{"d_model": 256, "n_head": 4, "n_kv_head": 1, "norm_eps": 1e-05, "attn_scale": 0.154, "bias": "none", "parallel_block": false, "init_std_qkv": 0.0246, "schedule": "wsd", "final_lr_fraction": 0.05, "batch_tokens": 32768, "doc_mask": true, "dataset": "wikipedia_en"}
Each number is 500 + 25 x the weight over its row's rms, rounded and kept within 0 to 999. Layers, rows and columns count from 0. Numbers have three digits each. The size before them is the row's rms in percent of the matrix's.

# up: layer 2 MLP up, 704x256, rms 0.0832, rows 157-165, columns 0-255
# down: layer 2 MLP down (transposed), 704x256, rms 0.0778, rows 157-164, columns 0-255
# gate: layer 2 MLP gate, 704x256, rms 0.0834, rows 158-165, columns 0-255
up157 107:522466474503509502534448537526525498483458507502529485477528522558522482518477516539487488526480559491503511470474520503455507509518514498508512499468485485493487467495472494517499465508464494499527473500484507518532506534507473511466523527472542431513481487494554525496519447509480501486504493481475482516507502527481501527500542441496487488455508491507510514461493529521520483526516470500523465526521486506503533549480486511481546504509515465484544500505515482525502522510520499496510520510469496470486509503495491493441539510512498500491517517555529520503497530489477468467493487470474471491473537485494535483470536549502505526451536492548468473512493520508533469511543507556544491448539516488521465470464494528499480504491467492504462535501495503442464464520526487
down157 097:446530498513503455496529521522472533492534497466458501516495486440484489510489528481544548486502503499524472525497508482520506545519475488504518501529490557496522554545503461509519501496508527522455537443534522503509507477486517489544488500522494544527539539472467514512518512508495513497505505521525518467501490507509467480481458546521517555502485497529499486535487496498468505460485463448512500507516501461530473471531515509527471483488462513537485504506530498490507493500517457505482485515499506467517468461526465491532474482495520482507507485429472511485493493481497528487474482423498497513521421517510482528520531482484503473539513459447510503486515460485480533498492510463480519525505488479503514469513519501527508493530552517495517492507471523533506518525490476
gate158 091:504496465520546529513491503483497525491492485493490464484507525482492521476506532500483471538464461478496582499494504503492490510520485572526494503495468475472529523492497484481478552470451459494502491501499532551499537530482538483500497465473472459504504449495469532496472522496500502486537447470547534527486491490505461507503467516493532494520530504470514468520510480518513501507533502502513503454468516526498533515523475533501493459527553538506546514515491506524490498494480493487479472492482491502515471477486474535500499496481502467477522546470484511525512491533467483477483469460460504487507463469528475543515490497531503518521522538571502506502502486526508534492477493497477535464485528546460499478432511510480484521497503503505517465507452538532538510487493516
up158 106:464489506516502491518496550492507439516513481496443506481535490499508525504488523542551522470542489466479497517513533500466485541493561484524491493479484566445498481463535462518507490482480496538490500492526564527474484501526487495520474548481470497475472507471502476498518494531502503529523506476501483545459502501495490517474505527473452503490501536522481517476469502539486479497455520481480521481465498498493494471574486501511470487500566529519506512510523481582508504467487494515467514520505526502486474517506516480517497493491531500496460491477481466538538469478486505471491480480513518447545466511487516448492483508466513472513515507503537493473536480506496500515463478520499486530508523514494481501503485501505479516504491495527487522494498578535510491473535520
down158 102:494476541537498493509472525485556455543508504472454542493517515484501509509461521535538502502546497477468472491546486474496496520532525462488478486479499577487480462470503502512495470518448499527515494534498552515494451502512485488534501531493468508526469533477491486526523493515493485538525513449504481524445519503452465471511505508482466535481482472535464506503474500545487474498456497491478520486485473498485516472549532517513526525506527518462454465489516509541467522460472520501469504493535511502487472517491475471485485545551536488503465501498497493544512466507499512474471485486530484474542486521520497472525463506502485502495536503523559528494502532486511465495519476500479492531494499506507525489524461490521514518488514453510473517474493500519506503510546517
gate159 101:481519519516535483467495546524499492482449495520540509497446494548480496505506468534523508508454494504468462558507484474427469482474481491469506522497457519516516509490488503545511528517530492504527506524494522497448479502509540509452494502514476489510487499516484493496498519573489466510484538480505557528551488528495526515472509533517541575518494547482492487504487501512517496459515523508495505465534480433470503484505497515509520500531494493516507464505483483497483480494490469490500472510470540536497542483531478510483506463502502470512497463509508489521553522509525468527514505544447505470520445512520505502519482483453488483516522518488518522479487532482503491498519504512538470462470520515447504503496494499513526483511494499465429459522505491510500502506480496
up159 104:502529456560480511521474486449499458556453480480477485504495473462481503484506498530493484501491477492506473511468529512539483534486538488558524507510491495485485488499484478505502515500492524517525559533503505531510516472481504507502487539490426492460523445522502499466493512483506506498495537522504442516501466522551509495465505508508473452451472454524525510486525502490485551503494487535571509503533441492507482485495470529499504551506511511492476479506437513488517463548464517490527516502470517514480520479544488480516462511500507503508494495531495485501467481510447521540519469510527491515457509511498515517467505481542509467532524492521525512496518502495517523504522521491499504482501489514511506504497515500512487498454456506474541534510505534513474555459510524
down159 103:493491572494521471477523530504493485461512543515489512509462499515497485522508488489478536512477538539536515515507496517495496450501518520454521498517529507507506531486520500542410504457529511504473501531534521478510468526464538502474494478553514501514470524490562494494466494510500450503504511495477508525513470466494484488508493538519510549515504535474469497491498537503481490471517532467465475483498497505476536513512509511509521469484473490503513515509469515528533470498506510541506431483494512527518502524520449505507497491517462498513457511463488510496547518505531481483530510511487503460520507491496512504509454441448517512460487554471511486493492524535473474498508485479498524511489542519493498492476458486527499491495524569488476476459478468528522457536483490
gate160 111:505497526485488486509488500517536520523516494490541497496470507491521515524503466532492559494491460460537457486476542494496497497455488550521500535511470557465524427463549502492535455482505483490539544513482504433508499525518521467502537482479456498520542525469481523502496478462503499508493541507470517484535461468536516488474507475456501492504511467472471464465506509513514499526497500464540507504528524563486518525492509522474470496541497513507541473514495515506539524531500516489495452478528483500522473525482520507495540506494514468508525477505501507480509503507496502468515517502514460507495496481491490500513495568454487494498480483480514488516510504484526540444523488508490455482539489448503485492472481521472494481532459542467470511534516465493497473512513506
up160 102:519505507490513519489486498533497493518473530472497485487516482495518518533512481476477504478504501486523471467508537511504511478514497476512553504443534538501504488447515531478513482512537511478479518514495533452509495481516486499485518506484540469534479524512504534478502515527509485549488506507517496442484536488507498509499529449527477505514537503495504497509516486476503439536484503510554487540480526563452485547510452508523528487524489501500514497533497536467521516491471519495520472487491486485500486494467479464514497511513519506482522506520464518520469513515504452491499536451489466511525428502510497504523471553479470488447478478523532455492501527445473492528514464516538470525499459484517495471503474568461491505517513530459504481542552470534482509504504531
down160 105:485469528511486489520516522486497447476471525503451459509519479484461517525492494487525469536501541485473503521515492487490539510540513496500525461469519471500512484476466530519470539535489500514456512522520514529487523491508493502471465524513535468521485484504512484455502533554476530493450479505523524459518508516488509503482486512513503505533504520510502483537507457503470486464523538511452527509509478474467501492469493512557508471511470497504444527519462475518525478494447491487551541508477519545503466469471456515476490484504475520491500488502482483504482508486507493564502532527498519486505479531549518513490516473526474497508510511488480513441506484472484454511471496537495540503513520571506492499448516542471540514540516472560524480502514512509481506492470499
gate161 083:502474509435503470478502543495564532493550511486507503469510498518511499522520470471534513517455521518486493487497470513494497510537494527471492489569540487444547514490463444507482491533456513464494563459533495456517483488519470513515521474541530507534490511516539535493497512501471515536499486457511503472511471487502502508507549568490496540507468501516540485497490481537520543486483469481534488480509489506482494500514553496489508500470495526527539479514529485496503504484516499485464513516519473521538514505484520501499505486506497538476521498521444481463486504495495495499452515512474486493471503482526466501490482509505490458490503523475511527503506498462526576526526480519502484521562452514502537513484516455479467496470513481476471477482524478473496503498498506
up161 103:476504498490534483499532466488542547489507491482475495524538469488521512501526504556448536487508474521481525522492474488523521507540488513499495483514506523473452513498560496503474542500476502489486507525527492487511472466444549475519498531493495522535515480503473493488477537496476478537438503504545507535490477469517500548514478513518520511509474535496519513467495506469534501501470488471510462540477529522532513480476522493504475502531465468494507475488497508516488484525448549521496503517507484494531493460558496515484522485531502550473472518490465484486514496458493454506464495481510491505463563507509543503521472502395525490499469525511497530460481533507496487504504469521511440509514515474470492494480499494508500519532497507511447514508525479502482500486501525
down161 101:517512480510528472496517461478505490484509466487486543534503477494492496498542491588408499473548457471515501486490486494503497511534517527504468472510506502482439492494527502498483510496471508510476499511480516507468453476489559499526460524482467533488491493506461480490475506502509479510468517517517538520491524497528491516492500472495537513489539524454496539479499537507517512535476515496477517546492506550537501521489500480526461486520481496480476452497478505509489464507465540503534494498528512499503484457540495495507497482527508535482494513477521493508547497460474520511474442484522513488477556518483547524535467503443525538500490506535496509468494519541486510518502500505503466515514493486474506472480496501537479535563506516529462507532499482524457497453488499
gate162 112:505522470476489507489508527465506556549516513525473501498510521508478546502519498500524479470492445506489426516507565466496542530499539523508555484475524513504477470483541532505476503503494472511518512509525495493490497519549544546518459476485526486491510544515482537492507515487519491520486494470478522485496490489524468497457505514508511507517490521464538476517524528489463510527486519504514496503447434489518502514498494469484471489545505544512447479513473495486482492451496489475488474450487536471488498504510478506518537508480514502509538489503477436484481492516511495523500476494510551516496573478506502470527504477494502430527516525476509499476512470473506498538534509491494495553508499498522492542496498521481492499499489533446509510496533492503529520448484543
up162 099:479491504530521504509450470480510491477478499543488517471489494522460505486491467471489530464496527506487510516503486484465509509495488471512450482536477500516533472518481496508475483470510499511482518516471456458513510492462481510487476532511502505517525480521525525488505490544531526520503478503529475526470512499521478500514514512473520522544520522506470476518522484464509502485477456502543509518499531510504501483524486526489471526522508524501472495501540495506488520543489528521482506530486483523466467502514547514451493534505540520528450494469529501468514467492518506500545472425494458521456460496543521595455497553467536547498524523566522476522500490508507482463484516490493503480484528504464491475499469472561503469508509492529480522505501471504508488507439522
down162 102:471521482497509499483462515484493536545531490515472472527516553494496510517487484498513536508515497495469452489485551470478540499515541510494552508476543478496480482477501542471480495523516447507534508503516499477515497515536535500490465505524511487522498508490483548509502516471496505464483478490493499466511485476453472520462497475496537490520513544475490446495518545535450537545466498488509488521454441480491519514504516488516476503489536510506447497518479509502437503440506515504494506487493501475525471515497487512532530530483511500467528497488454469504456513503480507488496501468533521555520545465549478467522462499471493494513499518465483491509482514466525494538507458538537493544479500497534460524544522512498493494527513493495502533554515495520470485473481520
gate163 086:498525545529502525507469536470507489499495518518506488494508477506521501489495543459514502477532454475494466495510527472533527499522450465505510497514540504525535482512467454482490496437523469501425542486480502522520479541481449473501516491494514509493533489512482515498473525522529500513510483486467475551477502450512484498538510475548486503459531510458516520498491533531484509479491511509506508513519510494436467480529488527502503478506498493550528453502448527485484496532482535509493513508506525455504519509458535447501503511459480467510473512474514486529512508482489448480495500549533546541505511520473498465514495473492474457506493512473492516484524446523502490555486493490510540516487507503538503500489498506546502528474452457519511479522495505521526504476489533
up163 096:497519482507491511502540511472510492476544531496447518515544455465523478480503426474542507528515502475541488514496480462501486472521432475474530460491524501507497512492521504475472505539496535488487515513499520503504535511491524500553515494505557481499512534538481521536531506507490439493495484488509508527512468471488485504569537535469517477529497525465509515471511464456524525488489539483521492479504515464507520496501518516503520516452465478528505515512528488521516468479513491499495554487518480525511512509497514502496507471480471528515487495519498457524552487544485479510502498476536528490466519474487545530483509448511488483500494463471509495461497488516490499485512531467472542495505504437428497449486504470458522504530518505492495478519528474513487528475483496
down163 094:512529479482506469493546467521477467484546510481473510511506483527518498509524421493542514518535527500526539514522518494470509486496485496508497500489493547514503517439528489450488480508506536471489465490497535509469520519494532530516538472480539478504511495549479515486526488495528434489525480479500468528533492483494488529487474540481520499546531525512505522463544446447534495449513507479505506511510507496502503540478506505534522539471471468503495540532553540503490531467519510484500540477500468510486457511493478499499521477492474503503487508514480482497550508499506508507481505481522476467492483490485499510459501477543529475481536450510488514484479499541483485470496507487461497463534494453454471438483498495488511502524483523518508460534545482522509504499470517
gate164 108:488509516504513476517504525471518514513487476467536502501488506485517520541481495490489487498471477463477567512547510527482479461480552477507516499546514494533478539531520478492509540506498514515510508491479495529482550468512511488435468552529485486527498498563536516524492455475473486506494491486536489512517516485490485471441487537488491507489472525527496480494496524512507552506514463470503499530509532471451534486497492459476481525496455476509502504520468527470508507537443477471485476502525508466516525490511527521469547550493498491484465526501527534472480499491487509508512473476469472460475570522489516443455493478479504508526483520510491491476473510503498485538489512485494451550529524511499527519499480531502482546508503491506484512524483498516471559529524499
up164 091:495498522489464490483541489544472509541436488478477544488473484510503530518498502459483482510465474437491556486502496521487485478499541497502495496507541488478517518510532525481488522523527523489491507536482507497483574494519488497486466512486490510493493499507521490490489471485497521500491529467528473524515496532455525465456477536517533500444519518500471518492530484463496509486516482506530530477500500524464509521525473454512535490491455557497498548462486484428479488507465520522514472517510503485526498459531478553476534508497516520486481542486497477504489475515488473526537498504529461527523522509544555475492494499496498548512474491498502490534529517450502479537510483524484486498493541486466487539488434503524502534547522473477501485527493517489520534488495508
down164 104:472520491520486504444512479527496526507488524525451543500499510509473509493505499475493478488508496496487464492430475511485490514473490495500477540449496527451528456457490493491468489514534491500469503507513530500497498501485492509576488445489530545480518502462495480491486543482513531521519515506510488514497502525476516508518520495508503483496521473456498535476527461522486455507482527531527505518491485511529465504511518501524516473472542565483509524458549493512513499481527507515464506496471495501504511470461468505529479427529514536504518504493505494496504509567512467464518540502535505519533455511557503478492505517542507554493539468491481433515512497466509526486515483485494542462479488488463493504487530477482490479512516496526544522521493521480541474468481499
gate165 090:485482544517503543492516526514510526442526481513468467464508534502508502489502524480471525487479457473472456485478516496462474480450496464482487488512475494508519495473540472489517488529502548491492494550511465473478518515478478469483531489499473522476484525504512471437469500466479465532484499469452478519459502475492531516506447490481507490474520469539513493520476544515517537485486468487510480531513455517463480490519494483481525504523559487495525501540503558481520469527477478473535500504507516532508473505521545525519532503495485492498462514523502513513490461515539489511506468512471519488552525480465474526539461507511498510499483496489491511525484535520505531524482520465478518517521518529519497549474504479470503516469506554451547461505500559489493492508495489
up165 101:499466490472445476476501505510483506486531484509520467508520494524481520481487517518486486481515528491501510513465525463475521467471486461522506485525504562495519455511492485523489555471473568490482532533479525495486507505495534511539499490553486497475480487470457503496474470519449520517524492509475525436516503451505516463498489448496514501514515493493485499526442518496553472484524504524484491455479454477488485505565558486522522497489530456470488539492488490498506455483483567526494572500503501537505507487497493515487521517530506497507521502503511526515498482524524491500443531482476514486497539514503460487491511506515464501478502499521528486526510484480511495489481538490484479516520480451486506508485525496547508496512490506540494495536505541461488519567525478